Part of a small language model's weights.
Size: MLP 1024 SwiGLU, vocabulary 8192, 35.7M parameters.
Architecture: RMSNorm before each block, rotary positions, no biases in attention or MLP, tied embeddings.
Each number is 500 + 40 x the weight over its row's rms, rounded and kept within 0 to 999. Layers, rows and columns count from 0. Numbers have three digits each. The size before them is the row's rms in percent of the matrix's.

# layer 2 attention query, 384x384, rms 0.105, rows 13-25,45-57,76-89,108-121, columns 192-287
099:452482419548463477466492472520478485524477495494474452558532542553606431439520451518518497521505483509497457527484518463552436482528525533539482493526439518460532515460509511446511506482549505476479475557518467551448497498503448451500488448551522496517498549551474532446483488460550471502
104:499545485448516442492446441476479562537522522522492493512494514433466522526448469432482532475516532523516466576499475542538506464517491568466485478528547505496512471466548513534447517466496457492519463431514546469572514457500445474439509456432429498474472509535491496498525506462463526603
114:555448414439533529428540499518474462551529588439525432493566456503544522494535567536502511516533471473439486459473529474477523495504513465500471465535463508416471509493535491521494497590398533523472508548494475496443404546478485508481506487562505515543578508493532508529509451470481505484
085:390501466485435421469459504473513492589493464538524418508404475455517457555437494446487512554547493560507488461527559492504477519520520531504500557487427524513504472444552510466498532505458501536453487471504502557512481528498505505549521546486594520567520418520493522447455468463540535463
115:448592498469510464478503521465510480461496460587485564515477526434532453458518434472444524436491533535587533495484556518537453505539487501494540504494541512529474543442501552520561501468560447524564495503477470431489468408506440470467534532504455449453468448506425484457505581410515518463
105:554479576433501483480518537473457487546484480523564537473445597510458526471494483555441486450499466480474463513484458523524499552549538484487494556517529475506516428523512481508499534474458466499467543500513511473525435515542556493549446497485518456507526468488497581528553530550494580466
105:498509548475481515465597518476517500415465533522477562501445538473458495505518478616454512390504519475564574498488515546532429471437502507485551532488514495530555419519480547509562513393446442457501460454513497530495445439466505557494519492433498541423500503509492527482517497518486476452
110:540486499529436544458431502518474471480557500401467495494473502484418505448515525541458523473503471503485535510484560484479496434547606559518511488523526495540494501494483434487513506450505474471525557528480512539463469521599531538432509444442468546474444517520530503550517544536460413486
109:476499512508514567476531516510432525482549508477436518507525476504513473519471506508515467575453504443500541437497512541518465497528427570479545449516580474521495495474508460522490474456512506459557560520488420521518416490455593530449529485506473546567505566525553491458563447526509473524
112:507504501559528501473517480484502554424553443572499459432555543589466522471487452438466514431443591562566547541493488518533508499504501449511485505499521491546514513527551524529490513458500448476497531557550514493526531429412583491533536487492468495490349519540506544490486585500562497520
116:478427466533563525529520472480500523518501530462548478525488465411498514546402390557493473466545522499537407548504469531545532440518483503476446504548510434496487479447461494527455501499596541409435537524482486446562498569493503520523514513503436514549479463523541513451481545527452446518
113:527479572496455479472522533483465440462505454458488496530577474429510475532464528493482481462504464475517529534476433479504594558494506552552455502489492496511517482501502490484541504453501544549470532464489557523541500519435569505578551489429445453447474435532561491447542456543531512459
113:426524461510541549492454472512496446461464530513527476479400542415529552553526487580530477523552415506460544507486467554535512492499479504433496459549490538468471477500587530521493463596548443489505482518494490439425520570463481526491533531472504480543512465524437453476562412487528482556
080:503521439532462484450465497482473461483475448527503534448449577497566482470506488501481604515466502486519533468540484613562506524562511516440516570440441480533511513503487530526523562480565520517463511481530497446511521405475519474472475508509483591480489496525496415471531554546485491513
083:437471481507514611507490452463489537492533516505465588505587511508501503496537531491524502447555449524461476566491426537523562521461462509500456468550489506493466562476501519544501469466467446450559506551402480495557514550496507568534596472522469444418481524501582474466456512468532502503
088:477509505442508527504494494462434545529527507483472464499552480519431557542489542469554500554511513510482510411499505465499561488438507491512581517530461581395443433473513405467494445549486511590460517482490462540462494456520494439536460513548519489516553558499498482572425513519487516510
077:494516448590527483508524458452515499495434501565534507483490493481439443548438458485471510548526538536487506476486501510506448551485482478525433536502451424578486520503391478456547565444570530525549516500493509423511456564421493546481505529494518437514482424476514512499573508504485571450
096:446508445580474496447482515521508448509532439534466543547452497502499545480523462511554493490489498525523533539511497574571502487529472561479447488432479459551526510466550532518513446486529446435571549518560488458538499512542461562436596501458449489440424411549505445524497518516488479536
086:558406552489510498423494551500509516517405588549494463502406439524475566481490452437497487504523532529350458474506499532508493525487511493464506505500517438515541505508520417522538511451534530557487561490549510496548466500471538429495457509472477483461560480474521492506548410506500493443
096:465515512501479498536570537504594508556550549439495521538400483428502537532480427481472568551488489439494524562497472573566497480470489555456414586496524403531445411466454493482520490514499513444525507550566553467539524501452534590477497529476520506492485489585518526493587442549486567488
102:530545446491486537545454548547485498473554523543461523486452418513455498405567548524505330510519432526487506528417460527552522547537540513487498453540543508477534556598487506559469424473523436471456484498480472472487524485568491551473503408505473448538477579478607488481510541564494517462
088:416495493456485549510561523541502545498584599468485444545458515480504519543483477552500538574462523569458477523467494533531480505447517517441543499487485445472455491505519442485528479549475537604506552524574496470556482513458469551571447526537498497518566449556492491521535432480478528551
116:518489442550483515513474509487506498455542456537501522430556505553540490461573520517479455475444449485584461635510521483491533435538531573451496416444514508511520524543534457492498490499514459520550548539525508471510558425568498510369495466504499495513453531500525481412443543534522484517
110:487488574555557565536573468453433519490463493476455595591507526472573545457519475519421538529473509440508486529461571465500552487547457550523531549461409522499462474466535516532429504516531552521439486529433508486492521504439556529522486499510470515501414542538459470477499489466494448597
120:503438581460464515504478509522528554484454519482494475531514468507537555524466533499524541539496520448561473489470528522489512453495532499480494560471427489545501506536511470477517509524438466482469520515523488512471470514515525434566524546527497518476591432509463573428498458477496515482
117:459492427548541474493479529597474496483528491464561497495523529473578461499524497540456530481485460473487529522557478515585571506457516542445497439471538527461422501504496534488453480552512499520479413478452511430486558489557445521536516467535463506503509463550440492447509524538437548539
105:395469492570518547499510416471420485429508531553473494468533436491465507541493452488503470481511509541515566470447534528471492547501491501503465480414515526521507532477481517460472501544537532511578469487545506504489487482505516497447538500489563475503481479484560489498493485507478513471
097:491454521518520498545523527524538500531427529453485510530538478453489489497506512564492562411562478442461446499521513423553516492470521533506485508554481500512422442506516478499502473553494482510483451504423466456489513511496486548509454426437498532513535505556599525481495507576503439506
110:542507571487511568466515495510465513460495499546518546502439479488476589471542428520444486516556518526492567531431486608519483524497510576544539448428494480496449504452487537540506424514495482490556480558614512484504485384447526498492518534504531508453527527456552382477501516420453507523
111:470523517467560568504475538512462476497526486468551519499493475539467434517533477541499469470445436493486508508498484506506544530495511534491425501528528608489530458445488606446491526506513472440398549490466454466442498533532498482476538477493428479511499470485540593618427499466460447513
103:453510525496530518512476506491482513504460491491475552563516542539510494451558461460518572452480546485522464576448506545591494479493517591482456490480469483546490490512509572525528488533451490425499430477427513406502515565531471523563549451464569576524452515467512442520512448537479477454
102:502479450512497502568450491528511523495466472548561549437513497515535451442469553553518478510577451494530573515505495543530523519582496511480523447490570461480442461517511536574503505517511410517444470465531518476530537540519542530451549507502563471506486504511504485523473489575581539529
110:533502458543555483482419483434506419471558436489482525476531485489549480456482518476450509433424513511474523502467489487538469583550449497438531485504507544486568521524442633523509552522516450453579518523508517436509472469536476419489539470555528524491376538490508459513514565509531561506
100:473489527502480497534466437471487466535520474451526453508542431525486509453474457525441584534484509429538560453444497501463566579552482469494573555464489529597371535515490496515537518545483495430514447535534498484477514498498505511480518480499581525509526495530506464495490545570456525484
102:532531560540418555494501524475550481548477564459519502459534504524475477447538526503496504548473492550449496471479513468427477413527503456478458512542445489486450548547510495438515509483478465515529496474410522548481473518443458495508431532507498465510526519471501526572457495490495541482
100:431453399533476463511493420461446528460566446535476555487539517558500525500574508417565503482398566429542493532490489436466521524499508538503524534486486445568517533470476469443513521456491531536529564560549535525517516482526503455480564519464556419550521494456465480440434494557494520495
111:542475559475473487507498520502463439479480478508526417529493476522539473528456533541459498427586485459505501547465443439508587416514511451489505556513459545441449600529502526398525533453475555538476529512456475539457515435457526537496518497499440453535510477544491452532480554463551482515
106:513533518471521493503551556531531421433538533461531556534508536492514511512475519485524484472496541478546517493548588524425492520460474506489531490491485509459517458420477479464451413469457501554501466529539448498502503533487551496487470485588485464558431474516437533412483528541451536541
099:525568435492504505488469565517459471485481457476553462370457491455550499500439518560441496454425530577587477515540507525517702531493459448557462493485477487452521539487490538558533485477512482432500497448498481472571542541469497500517578450500536495508434518502466523436509478468506548541
107:490520510591545534463547458515485434521489568442511542492518467493430504486531510541484462546456450545490464456451528525442504478492441470513530496478525512523506510484502516492458549473524518498457509453476438496473413544529506509486494506472505584499496552473409540448531415521443503500
110:539535529461432513493501402448443529581453502427466491458541490588466484487572498489513450535486550533492435541441472524457520497573512438530492529542550489461516540507496470443565491558439505505496527570488491536428498464488459504466533499518475486523492476494457473491478500444457552524
095:492460555488479461484429525523521456537491492484527449519537519454452512484539542536573463408445513517465527576507542448542522536538509503568502489495468508509557452412558559493551582568486562545472479555508435511476523482488466492515506497515484495440531467458448425438498465519526453434
099:482460441486487490516543540543477484481560435507538482528464502505406578468480507498439472525497506556499517491524483487499476517497542516462469488581455561450485456466437537499515448527571517518549508442536491384478441492432474526507482519480513528502456518503444466466554492508469493550
107:492541497488473486553529540468478515550535490511529449429480548520519498436540483518457467550523484525513567542555540475463538506517532416514531494547522517444523565579442514499508516437498518547516518537466450502407570475461514510536483523482521538479524543467437467544483581500508568549
100:547492480476441454528515479485536497429437461582518475473554517473446567508550462518539543499451516517534564505451535511517474532531505510602554548450507479440568523482466461542518510608466399516529546523484498480570513538456504456488520490602497422476531514456493483466508487527508516502
094:448474486494565413477498563525487469518512500529508533502432472522511557523448595468459552436490485497482424489499544504510495505432516549547516515514514493528510524522525466476462497460500464502515374494483503504526478473512543485442508495455450503403529470510460473484512506553536418477
096:543488489496509560477471467497515476491513469504467492458438558502449539483580432474496458541503461518478510522543375470489467467539484437499491513499525490478436572506521522580500529458466518456514548568480516463508454508476508441500492572507566503546571501444470475471480497475556470536
106:476545486485492467475536473490540408540488460532506482549441519491415504496534481539458490492551506531527509512523563495573486512567499512495509560522525515510469507492484474526498529535481452492494468477483528491535486510503510488453560473540534474465491430542484454483511530502442538511
102:619494519521514476506492464466439526542499507454491442554466492523498505518494546520494524402495525526538481492442532518455486457501478494570525469522509496504574421581529473480535443557516478426429507549496489504541481538486458515449609430478504451503466456604564510557467491490488492475
095:450492432531504520551557494513530527583539538488517504426457529573502464482528437505512483456504453473491527546503499457515520485588525550426490547475503416482529506495421464436475459524500526530552543455497522437477499497572460483434521485475545513573512476558542516462463505530477579486
098:508470404477505552459423473524489515453472494591499471501553455507456571475474569504403493478530568465513542542490495516481561555556506502490518444483453454516475532519546535494449527476507500486476494516517536567481528482490532553524550432511538496491461377506556538484519531485458497560
108:539526487460497475541517495536488470535468433462517521521453559498497397537480502424534493531541558544459484545594446520412515488558437444509455545473527549472425519498476518537520513519495582470448457435507534574479582495504505552542424496519509504555523537464520547543515483546469490508
099:548542521494480518477490382441491457570515503547505503424444446505491476493525487482531487443550516566535516567535455550534491497467507456416514484552444521498523475478532577530531451444548476484459528485505530520480559556491455490444549534465479502502495449571476501492527482481413509549
105:523525537527520505567517498459496531427493500462418487449465497490533435470463520497483510524453502473527555517479522521499519514475546505446488504488520396441496477455508499568521472541584507386446555508557514442482486565548500502427504530489501464484505458464500501482525508536468469541
# layer 2 attention key, 96x384, rms 0.0976, rows 12-25, columns 192-287
095:498510411522522504462537504489505589455449481537496459448506492521515453503476522470428460538447487476540510499506429449468530442495423560494511414460538449500522493500460488522504489495539567503519518507509491460506533530424564498593560520444481555517454525442538568419511567531540468498
087:457452488455450474464527489430501527512492496493544399596500441472500476524547496556559552518511575479501647527489548567480486498512522533471528543522478474507544506485382510531508597542470528539504483516449545580472482493498534463462544568560505566528525428530489488483569531491489529482
090:497519512569480448481500444524475493487464471437538451515556525485500517530445527564446456501515552469551455441510531467488471557511544526495591563507489549538496457533521463552563489462502459539498516475480473500476522453551516555427491467533471473527442516525498518445484555539458455441
091:565467462514583510535472592533527496562478477437525501536480461462484539427470465510452474482472473439429441524487561500503502510561488571489445509561531499518541467503504553505489520474427513427535494478535433490519447488515471557478489462442571519489498462507446508517500502573430427498
095:520445450516500490464526490496489460525525467543430467549497480507508455511491463479498536381498437521488555455546525564450446454471458586500421467517518545451516464435458553439440557616513491470548463496446524450520527513471472510439521480578488560568431541547505536425568465536454468445
083:499481569572511440387520491530512533511477467583480585515446498478523453475504452481529505477552408515481556428518518528522503544518477566532524541486506454565520483476481530579528517483532486462440501428519487483467502483550506446482473546511576493489504538497428510460470581519465539528
091:491525425543471471478466436495477505499496482528494490495566488533499473543394473486482515432510518505454463500497479494603524521477396517510487406492481483470505448417461529480507559466495564514592563526505501426532511531482502495481468532473514498471504449482519482485504534522473532517
102:528520451557538535513361534487465543518602500572509529513488485457509532479475450491464491442545507555504464507429477524538460467491424520483493461543441513522510482511498514476527513492553457457476460544458515528493433509534484504502547532485534460491427530496521492515552514481510541453
105:481478541500573501483463561525538542486486531523529525510496496533498530492551491490444470491520520480508462473493491462503451443549474481507554573492478523486432498582548469435492487514472492513485556537425505555531434435553470399484449548483558464536506490471479510588484431566533497480
091:482539466484445483490555482471425576478405472497550466506510461513492547508531534473442489557517572492507518452474532474487447494462501518436530495501468480573461518463469509464524451477574535516471497467516553505467549516518513496489515532500533447519495546478495516482498467558456517471
130:476505527475477499542498455500486525472474589472516496507505435498470530551464540515471425533518478477479481447463433427444452488482533463509441538501489518431500510503547453451484507514570476584504598510536462551525486442463467495576464553500553492582527475494524463591422487438506532469
110:495437525495518463528521470546485393505457558501556473491465427543550578521469525498504555447532532501473523442472495481502457489501520406508548482404479468510506517511506470475514503494523493489541549550531512605508494457498483438490421535483490506485584548447480471534530504527501549439
115:487514470508492486519536505481444484576488484504512473441500517473500561454512529563504446452581499503556508590472502519522584447495502628537423444511459492485487560467505517453538508428575431483464470525538484500529511567440469537547567411499532485505474479549503493538582457559561487436
105:577541567462522594432458491517531487521497531476487454440445508489522514523487504509587499576482457478468518527540505501474498522521439497491546496458496532450511534478536595536507504511532536555462501466498539478421462507509500441465529515563521502514450500487442556503599490526504563484